From a checkpoint of a small transformer trained on Wikipedia: no biases in attention or MLP.
Each number is 200 + 20 x the weight over its row's rms, rounded and kept within 0 to 999. Layers, rows and columns count from 0. The size before them is the row's rms in percent of the matrix's.

# layer 3 attention query, 128x64, rms 0.243, rows 0-31, columns 0-63
064,191,226,188,199,200,210,245,224,178,194,205,206,179,192,228,192,226,218,226,201,146,182,208,222,211,206,189,182,202,179,170,186,154,171,196,206,184,200,161,185,196,232,220,205,161,212,212,181,183,202,205,196,201,192,203,226,206,230,196,228,182,223,205,196
081,169,232,155,217,183,194,208,201,211,201,197,228,227,170,191,203,195,217,186,214,178,184,197,206,212,166,201,185,207,209,216,217,179,162,197,201,152,203,239,199,209,224,220,207,182,184,216,192,195,211,219,191,204,234,227,197,225,195,170,218,179,243,184,205
066,225,228,161,195,186,167,200,210,212,233,199,219,187,209,156,197,194,208,234,176,188,129,198,193,172,202,208,197,194,201,209,224,205,205,219,194,230,205,223,216,193,221,191,219,223,205,236,214,201,228,171,182,187,208,194,223,209,217,177,187,191,192,205,201
092,222,227,156,187,196,194,213,178,207,187,219,208,215,172,198,202,184,194,210,191,156,237,217,197,193,214,159,210,211,201,191,210,184,153,183,214,170,205,224,161,208,218,237,199,219,172,207,171,184,214,169,198,192,189,211,184,176,195,180,181,192,205,186,193
080,231,253,189,215,158,200,210,199,212,204,199,190,198,187,188,207,203,173,221,177,198,213,216,207,200,196,186,187,247,197,192,180,222,189,206,198,199,208,253,174,214,193,240,201,227,197,198,183,206,233,204,195,208,188,243,162,201,200,187,228,186,198,226,214
086,207,150,173,177,224,185,193,204,173,187,196,178,201,213,210,208,213,205,202,161,215,243,165,210,196,194,225,198,209,173,167,186,181,194,212,197,229,187,173,179,189,191,167,206,187,249,183,183,170,197,185,219,200,203,211,193,193,213,205,214,206,224,165,187
072,210,229,199,208,157,175,216,162,225,198,187,218,188,225,196,175,192,183,176,150,197,206,201,213,224,203,207,201,228,200,200,169,243,210,211,190,213,206,234,229,180,166,217,200,150,203,194,197,186,203,185,168,179,187,198,180,213,203,193,212,191,201,197,191
084,243,253,199,240,186,196,180,211,248,204,219,232,177,187,196,186,182,177,164,197,196,182,208,167,223,196,183,209,221,190,197,190,198,206,185,219,215,203,223,214,196,197,205,174,174,209,205,204,207,191,157,211,192,229,212,179,186,208,166,202,214,207,222,206
089,207,182,213,188,214,191,215,224,189,227,175,187,199,164,209,219,214,189,179,194,166,214,193,155,209,192,213,184,195,176,177,198,205,212,196,216,263,194,162,184,213,206,186,207,201,194,224,216,222,181,244,232,176,204,200,190,220,201,237,213,217,208,202,194
105,167,168,226,212,228,191,209,208,141,203,194,171,190,225,222,201,219,222,216,223,231,218,198,244,192,221,167,170,200,186,219,223,200,216,212,191,203,177,195,207,183,184,187,217,221,224,217,173,179,194,214,192,191,192,185,230,188,189,195,207,218,174,215,194
081,202,209,216,186,189,215,221,177,218,194,229,167,208,219,152,205,160,160,163,188,199,184,173,183,195,238,220,229,228,199,220,208,217,218,230,198,212,229,208,173,223,179,208,175,208,197,184,198,204,216,209,195,199,184,199,178,215,199,172,193,187,210,172,215
071,194,244,194,202,203,182,215,196,198,231,209,209,195,228,185,216,191,197,215,202,146,178,242,212,181,207,201,192,206,164,168,176,200,207,189,204,205,222,204,222,214,214,212,188,188,190,177,224,185,202,202,199,206,195,180,227,200,248,220,218,144,196,179,215
082,213,222,164,214,206,199,214,207,186,213,196,199,198,207,184,195,212,219,180,202,186,160,198,213,201,228,213,149,169,188,166,193,231,220,197,191,234,214,224,236,227,188,205,210,182,174,172,194,221,175,195,197,201,191,233,209,226,164,203,211,162,217,196,212
088,201,191,227,215,184,204,187,243,146,212,180,178,183,210,214,184,225,216,214,234,219,209,204,231,163,196,189,218,174,184,195,191,192,196,180,166,193,176,185,206,190,193,221,188,239,194,191,231,199,195,179,236,214,175,187,204,183,185,208,213,221,186,194,173
057,178,224,213,227,262,195,181,200,175,156,182,202,205,201,210,225,159,208,161,220,198,194,196,218,205,202,225,208,228,149,215,165,191,204,239,205,207,210,187,212,188,195,188,200,215,175,199,203,194,218,187,215,195,213,181,203,207,191,229,213,197,218,200,207
082,165,178,175,198,187,200,197,208,174,214,174,208,203,215,195,171,173,243,174,180,212,192,193,209,214,187,175,219,233,172,176,222,215,222,208,201,187,187,269,239,200,174,215,187,204,212,176,208,202,180,208,199,160,207,194,201,210,212,192,204,210,191,195,194
111,175,200,197,221,196,202,214,208,239,192,185,192,185,193,181,212,175,179,170,166,190,205,197,147,216,189,204,202,209,197,195,149,210,203,226,200,203,208,232,216,213,195,198,157,188,186,200,170,231,221,196,199,203,240,217,162,216,171,223,191,192,214,212,200
059,214,204,198,195,190,209,218,193,208,136,220,206,243,178,220,197,239,235,234,209,194,156,193,188,211,201,193,236,192,210,182,185,215,216,213,205,170,180,234,218,204,217,191,205,198,219,212,210,209,172,203,188,188,203,177,204,173,243,212,205,200,185,193,199
074,170,219,191,213,174,186,223,203,208,197,202,241,196,208,175,169,209,181,225,188,186,197,212,180,211,225,191,219,216,191,207,199,199,199,201,206,165,192,229,190,242,207,266,190,227,187,172,194,189,200,177,171,227,199,213,168,185,219,214,195,184,223,181,201
094,202,146,186,192,263,214,183,203,186,187,217,203,160,204,205,197,233,228,186,195,207,219,193,198,213,209,202,200,168,178,213,250,194,210,188,223,219,203,178,196,177,198,202,204,210,200,187,200,208,167,211,229,185,208,196,229,195,205,200,167,238,188,213,194
073,199,222,204,199,169,203,216,174,210,234,206,228,179,181,188,230,226,199,173,194,206,216,202,172,181,234,226,186,225,187,211,238,189,188,171,206,177,233,214,171,194,205,235,200,208,179,202,203,219,211,190,188,215,205,228,190,186,163,178,160,177,193,214,188
069,185,205,246,196,186,202,209,183,197,181,218,195,185,201,229,178,179,226,222,181,214,200,183,159,199,225,179,216,205,212,180,196,228,183,231,242,193,220,177,181,205,218,201,195,198,210,201,175,214,187,217,217,190,214,202,191,166,196,150,203,180,241,227,184
072,164,201,179,165,184,204,217,172,186,206,221,184,234,210,204,168,198,176,210,170,239,226,198,194,165,207,223,198,191,198,152,227,203,186,231,181,202,187,199,194,192,202,189,208,199,214,195,177,184,176,215,170,179,208,212,241,220,197,177,214,174,182,197,217
074,177,174,175,200,205,231,212,152,206,233,190,213,196,176,209,191,181,180,193,178,176,229,178,221,217,193,179,177,233,207,207,206,258,192,219,218,195,227,176,218,190,184,219,197,186,211,209,183,198,187,221,201,184,209,229,198,201,186,191,179,232,219,175,186
060,199,208,223,199,197,204,166,204,203,191,203,155,167,224,210,195,215,211,216,231,212,162,200,204,189,227,204,220,208,194,214,228,209,174,158,207,173,192,187,239,179,212,180,214,204,249,227,202,174,212,209,215,233,219,214,205,181,205,217,199,176,183,225,194
062,228,223,205,201,213,209,180,188,197,187,196,209,209,195,165,203,215,183,184,165,247,209,188,193,202,196,210,179,207,211,196,239,176,192,235,204,226,174,142,214,175,219,193,196,194,220,201,207,193,206,193,179,182,230,169,192,209,241,183,180,211,179,203,230
089,179,176,231,181,198,213,177,197,152,199,208,176,188,218,207,203,225,235,200,204,260,202,187,233,173,217,215,212,164,183,198,199,191,212,195,196,186,166,160,196,197,220,186,195,197,195,176,208,203,183,232,214,204,171,200,232,199,194,178,183,215,208,195,180
088,194,203,180,206,180,176,210,202,230,190,157,188,185,168,155,175,213,189,198,185,176,199,229,190,257,177,212,177,196,203,178,173,202,207,217,211,209,208,253,205,197,197,227,220,191,183,217,206,194,201,198,188,213,219,192,184,216,181,207,199,157,193,223,199
071,184,203,226,211,197,190,198,227,173,232,196,181,189,172,181,179,229,175,180,191,210,204,207,181,189,176,199,181,212,183,175,180,173,206,207,198,198,165,141,199,190,219,215,179,208,222,168,192,204,170,187,183,204,212,231,186,150,198,203,225,197,189,190,179
078,182,188,228,184,225,206,189,218,231,185,173,171,208,229,199,213,156,191,217,201,202,183,196,148,212,171,196,200,194,222,207,178,193,216,225,203,229,187,192,200,219,206,177,223,171,242,213,218,178,178,207,194,203,217,176,194,179,227,226,184,202,226,206,218
071,193,225,201,204,218,191,206,181,212,162,212,195,222,210,169,220,183,171,213,214,213,184,193,193,187,225,220,201,204,186,193,211,123,175,168,204,167,154,209,197,185,205,199,194,204,191,189,186,187,206,189,221,231,200,167,215,210,192,186,167,198,220,186,208
067,185,211,184,156,183,210,183,193,189,184,210,190,226,211,191,200,153,220,192,177,190,213,196,161,160,221,247,227,180,190,219,199,209,191,205,239,216,216,207,183,215,222,211,205,172,186,178,184,203,222,197,203,213,208,170,202,222,204,208,199,188,246,198,224
# layer 3 attention key, 128x64, rms 0.209, rows 0-31, columns 0-63
079,221,192,184,188,213,177,220,170,203,188,235,226,197,191,178,224,198,177,169,168,221,206,169,234,205,215,200,210,210,192,215,217,200,199,197,213,138,206,214,232,220,214,196,169,199,182,218,210,242,194,188,219,190,173,200,213,202,217,209,181,207,215,233,220
076,195,209,184,170,190,183,221,159,213,209,198,212,194,215,177,202,219,189,191,197,207,210,190,212,228,199,214,230,222,190,241,192,209,208,219,212,223,161,169,216,205,196,201,186,178,270,194,198,236,199,217,196,204,190,204,192,241,224,200,195,203,209,240,183
079,202,239,227,205,195,239,177,172,212,184,185,174,240,213,207,185,184,201,208,188,186,208,206,197,191,204,186,222,153,204,220,194,176,195,209,197,178,173,229,208,209,221,187,188,208,220,195,161,191,233,189,192,205,189,190,188,242,242,171,220,209,178,216,211
096,221,210,200,210,186,175,204,230,211,213,210,213,183,184,153,210,238,200,176,211,204,189,215,201,182,230,211,190,181,191,213,225,186,175,201,182,190,187,183,196,196,189,254,181,218,179,199,159,224,210,213,184,246,193,220,210,219,197,199,228,174,171,224,194
077,183,193,161,229,192,209,198,221,214,223,212,176,189,194,187,214,197,207,168,201,186,182,244,192,215,217,174,152,178,221,198,186,209,157,195,199,196,197,184,239,184,179,231,204,193,200,206,179,195,194,193,202,201,231,232,179,163,192,201,194,159,209,218,190
077,176,184,230,205,209,181,181,208,211,202,212,218,217,199,210,239,176,169,179,225,233,198,216,219,207,211,201,208,168,199,210,224,243,200,205,187,186,181,202,181,208,178,219,182,225,201,201,216,229,190,202,181,188,209,168,157,189,200,230,200,215,181,145,197
070,177,195,207,198,197,237,218,181,181,248,191,187,208,190,219,219,183,179,188,164,211,221,188,213,189,234,229,187,211,203,191,226,206,190,214,226,217,190,224,253,196,198,220,224,226,199,228,215,200,152,208,196,187,212,185,231,204,190,193,199,203,190,235,198
090,163,196,197,191,175,203,209,195,200,265,195,189,219,217,173,202,209,202,215,167,191,221,194,181,199,208,201,192,196,208,195,200,213,157,218,218,158,197,231,196,178,206,192,208,225,204,199,213,154,195,211,205,193,150,187,177,189,228,175,217,190,211,220,187
079,212,171,193,183,243,238,187,198,226,202,228,217,203,214,172,190,229,204,167,199,237,176,181,221,189,188,212,182,188,198,198,197,194,201,218,198,227,207,228,218,203,207,190,208,196,189,215,195,211,190,163,200,171,221,209,167,140,192,235,201,201,212,186,211
096,245,194,200,211,168,202,215,194,198,172,203,184,249,214,207,198,184,206,186,192,215,187,193,224,198,225,166,188,191,198,199,218,245,240,187,170,172,176,205,210,208,201,172,214,194,191,196,210,220,212,189,215,184,192,197,227,215,171,190,174,236,172,166,211
096,183,183,190,229,221,214,172,205,203,212,166,201,194,176,182,180,201,183,228,185,216,211,201,205,201,156,205,174,190,245,216,236,174,177,203,217,230,183,201,187,193,226,211,209,183,227,237,170,198,185,205,217,192,242,203,200,213,168,210,217,198,225,197,183
085,194,224,167,184,198,208,221,191,191,174,201,213,222,242,230,199,203,216,185,167,218,217,201,228,197,210,224,229,189,218,194,189,167,189,167,186,172,222,208,232,218,208,168,193,200,187,191,198,224,189,174,195,210,204,199,234,258,199,212,183,182,202,215,188
088,193,218,206,205,168,256,179,190,179,180,168,195,200,206,221,203,204,236,197,210,221,199,236,216,222,178,195,178,202,186,191,174,169,195,209,211,178,237,189,200,199,210,165,207,187,208,223,192,218,193,183,205,177,226,201,225,209,222,166,199,164,175,220,189
094,250,217,190,213,218,175,194,223,224,173,206,216,214,189,232,214,210,201,233,230,171,180,205,195,197,171,221,187,201,213,177,202,215,219,184,168,201,234,203,222,174,206,191,208,166,198,202,237,201,218,193,187,229,201,227,173,167,218,222,207,185,183,191,202
061,193,215,186,208,196,245,196,215,232,169,212,221,195,180,205,224,197,202,244,221,245,203,171,178,214,219,214,209,185,248,224,246,198,181,180,209,216,219,184,182,186,177,166,188,175,210,216,211,197,173,208,188,184,208,204,202,182,210,201,191,209,214,196,186
079,167,205,211,181,201,219,199,196,179,212,165,189,213,221,219,195,236,226,203,174,177,182,215,220,192,201,227,201,165,181,192,172,239,204,232,185,207,180,190,219,186,221,148,207,178,197,221,222,194,195,217,181,183,186,207,198,233,202,176,178,213,178,222,187
103,183,192,203,191,222,235,203,220,190,236,218,183,191,209,195,198,192,232,220,199,184,190,232,190,225,196,225,210,202,226,242,213,206,211,219,231,241,195,181,222,186,184,204,205,182,209,196,185,193,192,233,209,170,238,177,239,206,198,231,215,191,230,228,193
069,196,222,244,210,189,207,211,213,148,199,237,193,168,222,196,184,190,213,208,167,188,176,200,189,184,226,233,211,224,211,163,203,189,192,189,177,218,182,193,199,183,224,179,204,226,195,212,251,166,191,203,202,193,199,184,188,171,196,194,200,203,234,208,202
080,186,182,201,192,239,230,165,216,192,202,220,214,159,187,177,215,191,186,170,172,186,205,214,197,204,212,245,209,208,223,204,192,198,203,193,208,221,203,186,247,219,184,190,207,179,215,216,218,240,201,207,227,248,206,172,214,208,218,200,202,175,178,216,191
088,215,191,255,194,192,211,169,211,213,205,176,192,196,182,193,203,202,214,207,195,226,199,233,210,182,199,182,224,200,143,183,213,226,198,218,185,168,194,195,181,218,213,179,202,217,143,179,193,226,227,211,195,189,183,209,221,214,219,181,199,215,170,180,209
072,195,211,189,188,202,226,204,199,216,253,189,187,157,167,177,189,194,178,180,192,232,222,173,211,214,216,189,185,204,216,202,212,193,246,235,224,194,218,197,187,223,194,189,235,209,244,194,181,228,195,205,199,234,196,204,178,194,196,190,219,180,178,210,201
069,188,178,203,229,198,171,215,181,193,205,219,140,196,191,212,186,222,234,175,182,176,219,192,199,217,195,184,171,215,193,197,256,220,195,212,198,199,217,193,210,208,206,194,174,217,185,221,187,210,233,183,225,211,231,203,222,240,218,197,176,218,193,212,183
077,184,177,221,208,208,219,200,182,169,208,190,186,194,240,229,220,214,182,218,201,226,176,238,185,224,194,188,191,197,219,237,174,208,217,222,211,203,204,182,194,229,230,222,205,211,201,194,188,238,178,152,194,207,182,203,215,230,183,179,184,235,215,189,196
078,197,175,222,207,195,172,194,195,196,202,188,205,209,222,211,176,208,225,162,175,212,190,228,193,220,186,187,191,172,170,198,210,203,217,187,222,254,175,193,211,217,204,193,194,229,215,222,174,216,168,212,211,208,210,228,256,222,180,199,201,233,192,209,225
079,220,201,181,176,224,165,219,178,205,211,212,190,207,220,185,230,159,219,211,192,158,214,204,161,188,182,194,220,186,174,195,198,205,216,192,201,166,205,234,175,243,210,184,210,200,190,224,209,196,219,183,208,184,219,200,198,211,210,185,177,254,209,201,181
083,152,192,245,203,233,200,202,175,215,203,208,178,229,231,190,227,181,187,226,183,236,222,188,210,209,220,197,197,198,189,198,216,194,181,224,206,164,185,212,185,142,207,201,210,224,199,186,196,230,206,213,185,220,167,205,190,210,210,229,213,199,188,194,201
107,224,212,231,229,227,225,221,234,224,191,212,206,197,204,249,194,202,197,232,235,217,210,213,196,219,195,213,197,221,198,192,245,213,216,226,211,200,212,183,192,212,227,196,196,192,219,205,240,242,220,190,233,210,222,231,199,212,222,209,211,217,202,198,210
079,174,200,215,180,202,201,213,194,211,191,210,203,194,222,217,207,185,217,171,177,162,186,186,197,171,213,171,184,208,187,231,163,206,209,201,195,192,188,182,209,230,163,176,233,166,205,199,171,228,184,230,175,176,213,173,220,220,217,197,228,181,220,234,191
075,213,195,199,214,219,163,183,210,208,216,244,201,217,222,199,191,193,179,196,186,219,197,210,226,225,198,205,193,217,247,201,192,234,185,225,228,199,237,195,182,179,207,176,211,163,206,192,207,210,156,184,224,188,195,198,170,170,228,183,204,228,211,175,189
086,183,171,189,201,223,212,228,194,236,203,238,216,208,214,208,207,197,208,193,209,164,194,165,200,188,165,175,226,182,213,187,173,173,192,206,194,185,207,222,175,209,196,203,185,221,226,206,203,157,212,180,212,183,229,153,195,172,186,209,177,232,210,194,190
082,203,217,185,179,216,218,221,211,230,184,185,219,196,217,175,209,171,171,189,216,198,202,192,161,220,224,196,217,222,229,207,213,183,188,200,204,182,202,177,201,211,199,150,195,225,207,158,197,228,209,212,203,242,196,178,211,199,215,247,230,201,219,201,173
082,174,179,192,210,218,209,202,201,225,201,207,178,142,208,226,229,209,202,211,229,201,216,170,204,186,154,207,231,180,185,221,202,193,196,188,186,175,200,182,192,212,227,215,174,171,188,211,174,222,217,185,189,218,233,180,211,235,212,226,178,180,180,203,192
# layer 3 attention value, 128x64, rms 0.268, rows 0-22, columns 0-63
101,217,198,209,206,173,212,190,203,164,192,189,234,200,203,197,158,185,170,207,188,226,214,197,203,213,216,173,187,198,198,194,190,236,175,175,185,190,236,216,189,204,189,178,228,163,182,209,167,202,195,204,208,224,213,184,244,209,191,189,168,221,181,239,176
081,220,177,225,168,204,211,224,197,219,213,224,211,162,197,217,218,237,175,174,184,201,196,161,195,182,199,231,179,173,150,183,213,171,197,201,197,207,206,208,225,163,190,216,178,211,180,186,205,202,173,229,200,194,198,210,170,204,184,178,201,184,186,216,224
102,223,173,194,183,184,179,212,214,197,195,230,178,186,197,159,184,200,184,172,189,232,224,221,187,233,184,185,204,206,183,189,200,223,186,165,193,227,226,202,168,209,201,176,182,174,227,192,218,172,176,199,172,209,165,184,205,203,192,197,247,212,205,194,174
081,208,216,231,167,223,185,200,228,196,219,228,213,172,200,182,195,185,184,176,202,223,235,197,180,206,192,156,211,201,205,168,214,220,199,230,212,200,197,201,204,196,200,163,173,235,209,252,236,232,205,225,198,200,176,215,193,211,199,216,203,195,199,216,177
103,194,220,239,205,215,219,208,196,214,196,212,199,230,199,195,184,195,186,199,208,212,153,190,227,218,169,211,221,233,179,206,177,192,192,210,193,188,227,189,206,239,199,216,224,171,236,229,196,209,195,226,212,196,190,246,181,233,202,210,208,170,167,209,180
075,214,168,233,194,196,189,203,175,199,197,228,201,196,187,167,187,245,193,185,164,188,197,223,178,198,247,204,211,155,220,179,206,183,193,209,191,229,174,171,202,195,202,181,218,193,163,208,210,219,199,216,204,224,176,192,194,187,221,208,213,230,232,184,181
093,201,204,188,207,225,206,185,194,171,193,198,206,265,203,210,194,186,194,232,198,212,214,231,185,184,201,189,197,212,189,219,197,243,181,236,174,193,206,224,204,198,190,221,221,196,157,223,184,197,174,201,178,207,214,167,232,181,177,191,176,200,186,239,216
090,193,191,208,227,179,171,210,191,217,182,191,208,175,222,197,254,183,183,195,215,200,186,199,170,156,201,231,217,167,179,210,213,185,205,201,205,191,169,196,188,169,204,236,183,200,206,205,185,209,208,224,226,208,187,190,160,201,245,227,185,198,207,176,186
082,174,220,258,223,202,208,189,220,195,173,209,194,194,230,228,198,225,214,190,205,192,205,191,175,202,185,242,227,144,176,183,191,198,191,221,212,188,194,201,211,224,204,231,189,192,215,202,186,250,190,200,182,179,201,200,210,225,237,195,203,181,204,199,203
081,197,187,228,194,209,205,213,206,244,214,223,181,188,199,200,208,195,165,189,175,180,174,190,201,208,240,171,224,209,213,203,223,189,203,204,167,204,221,214,186,196,177,217,225,212,212,238,247,208,214,214,219,198,166,215,175,235,169,215,213,186,184,193,174
078,192,189,213,229,219,213,215,212,215,175,183,153,209,231,209,185,177,221,183,200,176,220,195,195,196,227,225,248,189,205,191,222,199,204,210,189,198,201,197,190,202,170,243,189,183,216,225,208,210,229,198,210,212,177,245,185,208,216,176,228,196,198,192,155
087,240,202,187,191,204,196,211,178,229,221,165,149,189,177,170,181,190,213,180,208,212,211,199,229,178,226,214,221,219,214,207,238,190,233,210,225,231,177,211,194,186,204,196,185,207,214,203,230,204,197,207,188,185,215,184,177,177,164,221,213,195,231,197,216
089,207,195,200,218,211,215,217,202,145,197,212,200,209,222,205,227,195,182,207,216,217,246,212,198,211,175,169,197,197,211,197,220,237,200,232,215,199,214,195,175,180,208,194,208,196,194,200,212,200,242,164,148,191,207,160,238,185,214,206,206,173,205,195,193
065,204,209,206,225,235,224,187,182,179,218,187,200,197,223,203,145,199,217,174,232,207,199,201,206,208,199,195,199,193,225,189,181,215,211,248,197,191,205,179,201,207,183,199,230,190,150,217,252,192,205,204,147,212,214,213,214,187,215,194,205,199,220,200,192
093,204,189,222,185,191,154,185,182,233,185,208,170,192,193,183,205,221,189,176,178,212,177,204,198,213,223,207,190,228,232,216,178,183,201,183,211,188,191,220,209,209,241,179,222,218,223,230,213,226,204,227,218,225,208,239,201,236,198,187,224,204,173,190,173
076,204,208,230,196,156,194,197,210,214,186,147,203,178,223,188,175,222,209,231,167,208,200,199,179,185,213,185,209,185,228,203,195,211,204,177,247,168,196,190,204,224,193,203,241,185,192,191,193,210,249,212,197,186,202,246,193,196,190,189,204,197,207,195,177
108,187,197,169,228,212,185,233,197,205,211,191,239,183,227,217,240,193,212,207,205,168,222,196,200,172,226,179,175,163,216,182,198,216,211,201,185,185,194,199,212,173,219,209,195,179,178,174,198,190,188,214,192,223,150,166,217,183,217,192,219,211,207,219,231
083,218,227,192,198,184,200,222,215,214,197,194,237,188,250,223,223,228,206,223,196,238,204,170,189,233,148,197,199,193,215,185,167,217,201,191,197,210,225,192,197,199,215,207,212,215,238,214,190,176,220,221,235,216,195,205,172,229,212,199,177,194,211,192,199
085,219,165,213,202,192,195,216,204,216,197,236,172,165,230,175,208,220,215,175,185,173,204,202,212,200,172,222,196,190,207,183,198,203,220,194,246,219,205,189,225,193,200,199,176,199,215,202,220,202,182,166,149,202,186,198,204,205,213,235,248,198,193,167,192
103,186,189,163,194,214,176,158,207,215,194,132,157,185,198,210,184,188,190,200,207,218,152,213,205,177,174,221,208,171,210,210,188,213,214,224,210,200,170,209,220,180,193,197,194,213,197,207,197,196,208,195,191,197,227,223,206,208,208,204,179,178,225,176,234
093,218,203,217,195,229,204,196,181,193,232,250,222,233,176,210,209,215,202,162,182,237,189,202,214,209,197,201,211,220,190,199,200,209,189,201,183,258,216,224,208,233,195,201,189,212,212,218,196,187,180,195,170,188,207,203,252,189,192,215,225,215,168,211,203
061,209,207,192,213,171,178,201,207,164,205,195,207,210,182,234,201,198,214,187,180,244,219,181,183,194,190,203,176,182,177,232,182,183,171,188,241,248,217,191,177,215,201,182,183,187,204,179,208,191,215,184,176,168,166,224,172,168,175,187,199,198,208,203,209
089,177,167,192,215,201,191,145,172,199,201,152,174,215,173,194,159,189,181,186,246,213,166,214,211,220,207,213,257,201,216,192,222,188,207,199,183,185,182,196,215,203,175,214,217,202,189,182,202,183,194,215,200,209,195,213,189,201,188,204,208,172,203,205,185
# layer 3 attention output (transposed), 128x64, rms 0.267, rows 0-21, columns 0-63
111,200,227,212,207,231,196,217,216,203,183,241,225,203,170,205,209,188,218,199,204,231,192,192,165,203,208,239,219,203,186,219,209,165,207,172,193,225,160,180,211,177,229,231,190,186,249,191,217,214,214,187,186,220,208,197,209,198,227,194,207,186,213,163,206
076,173,193,193,177,175,201,184,171,230,186,176,195,188,201,217,143,182,242,211,201,173,205,186,208,227,214,197,196,200,199,192,166,223,197,217,194,172,159,198,210,211,236,174,240,191,187,170,217,211,199,192,215,182,216,222,207,172,191,193,209,193,209,180,190
121,160,189,202,216,204,247,171,216,186,149,162,200,200,209,206,184,213,214,226,199,224,212,187,196,154,192,225,198,181,161,180,207,176,196,228,189,188,184,203,212,187,219,208,196,210,176,179,217,232,184,213,204,216,226,191,169,195,216,205,178,184,204,191,185
100,196,197,215,264,186,211,190,197,181,193,190,197,194,216,196,176,206,197,200,200,209,235,200,239,191,258,208,191,232,203,210,206,180,219,211,187,213,166,224,224,197,189,227,212,212,186,173,189,218,177,196,172,194,201,199,216,207,179,212,189,157,182,168,206
123,223,196,221,212,207,187,225,216,200,200,242,214,154,174,224,190,204,208,182,220,202,200,174,192,194,211,161,213,199,199,191,169,202,214,176,185,201,168,181,224,202,217,200,168,194,189,181,200,230,168,190,187,221,210,182,216,170,201,199,184,202,243,244,221
078,199,192,156,184,174,211,185,222,179,235,200,181,209,246,237,202,196,225,205,184,195,217,203,222,201,208,210,185,190,184,211,192,224,211,181,192,233,218,225,201,197,173,212,188,192,193,149,201,168,210,198,203,199,203,213,147,223,195,176,194,219,196,170,188
091,181,219,175,180,207,178,193,173,214,170,244,219,184,160,157,216,204,202,178,192,220,181,160,205,216,188,215,218,183,205,220,236,157,194,184,218,175,187,185,211,181,212,226,209,185,233,214,193,210,189,182,203,217,197,199,206,212,221,170,196,193,199,196,178
111,211,173,182,167,184,210,175,198,210,211,192,191,212,177,208,163,211,196,188,182,201,186,212,200,217,203,177,185,186,199,167,204,236,184,197,204,220,229,208,170,195,166,184,249,195,182,210,217,199,173,204,234,177,194,214,174,165,189,192,239,197,194,217,161
087,258,171,207,173,209,188,198,179,218,229,203,217,195,201,197,188,171,198,151,215,219,202,220,201,205,218,197,210,225,235,184,202,206,180,181,182,210,218,178,195,194,202,194,189,220,182,165,207,222,170,216,225,205,200,228,230,173,194,201,178,225,174,207,225
100,188,182,191,224,185,187,209,247,178,215,197,170,161,204,202,217,220,232,209,210,193,225,192,209,198,225,179,166,194,178,223,187,189,230,191,162,198,168,213,239,182,193,192,188,222,195,165,175,226,197,198,213,216,203,189,176,197,183,222,188,194,222,220,178
103,241,162,186,187,199,197,208,229,194,230,193,201,183,215,178,235,225,199,187,210,206,174,240,188,196,189,189,164,201,219,182,187,189,208,203,170,232,218,190,231,192,185,193,187,242,168,172,188,213,190,185,204,217,188,216,184,199,188,246,205,214,188,219,209
100,176,204,196,195,182,187,195,187,170,189,183,204,219,246,203,231,228,206,224,204,199,227,197,211,202,219,177,189,200,164,164,215,201,212,241,198,175,241,232,188,228,158,195,204,230,183,196,169,180,225,178,193,196,187,211,189,220,189,211,203,197,175,201,193
097,200,209,175,206,218,228,191,199,191,205,178,191,200,224,148,208,176,180,199,196,197,209,186,229,184,217,223,203,216,186,224,275,165,169,198,186,185,196,203,213,203,196,204,200,199,238,192,179,207,192,206,218,219,207,221,213,230,225,183,219,194,186,176,225
076,217,194,151,191,220,167,208,197,183,237,235,213,170,219,183,232,212,206,203,203,190,219,196,214,202,234,183,179,192,187,214,231,167,194,177,187,176,196,199,210,241,193,213,177,220,197,182,180,206,206,188,165,212,201,218,204,232,211,218,194,189,182,188,238
119,172,206,213,223,207,195,197,218,186,209,211,161,221,210,252,222,170,225,223,221,203,219,182,196,180,183,203,186,188,215,214,153,229,212,214,160,208,198,219,205,192,177,191,179,211,155,184,182,207,201,196,202,208,206,168,178,221,174,223,200,185,187,214,202
090,230,196,168,198,210,209,213,248,159,230,233,155,256,211,223,212,194,192,201,212,184,193,202,191,183,212,196,186,227,235,196,188,205,196,207,180,229,216,215,210,201,197,195,186,192,197,189,182,166,193,198,216,195,205,190,203,179,203,230,211,208,180,158,210
118,206,184,168,211,201,193,160,209,239,216,187,185,209,178,176,198,203,201,200,183,181,193,213,211,222,170,219,198,213,188,218,238,199,197,205,191,205,215,193,196,181,187,200,219,192,212,228,212,194,223,230,211,161,203,212,180,217,225,186,220,227,175,140,159
093,210,208,212,211,230,220,170,222,212,188,189,198,217,147,217,139,189,192,211,192,165,210,202,177,206,212,186,204,225,199,169,164,198,200,199,224,225,192,216,203,192,204,218,220,193,190,191,214,196,165,211,194,187,207,176,211,151,199,217,226,184,213,181,188
098,177,173,184,213,188,234,184,222,198,216,150,186,198,237,205,169,179,214,210,213,218,191,213,197,169,191,185,212,194,187,195,214,201,182,202,150,172,210,232,222,217,206,192,209,240,181,174,224,198,182,222,191,206,223,226,167,199,194,196,181,194,183,205,223
126,181,204,199,186,184,188,196,181,205,230,239,209,225,173,212,206,216,191,200,200,173,238,203,206,210,229,165,197,227,203,183,191,212,193,217,227,200,217,238,166,239,201,210,230,210,160,216,178,198,219,183,195,226,184,225,214,192,180,189,221,163,180,207,193
105,183,217,225,189,191,217,182,199,215,168,188,226,166,223,183,172,185,240,216,195,227,211,184,194,192,200,213,247,172,182,200,201,197,195,192,194,172,193,190,216,219,244,167,199,200,194,187,185,224,197,229,194,209,200,205,197,213,216,171,182,209,242,244,200
075,218,188,210,175,183,228,197,191,183,187,166,221,226,221,219,187,208,184,221,193,199,199,217,204,188,190,199,219,183,211,170,179,196,164,238,234,192,214,189,175,217,229,145,211,203,182,223,190,194,177,225,212,191,198,178,227,184,241,217,199,225,194,209,187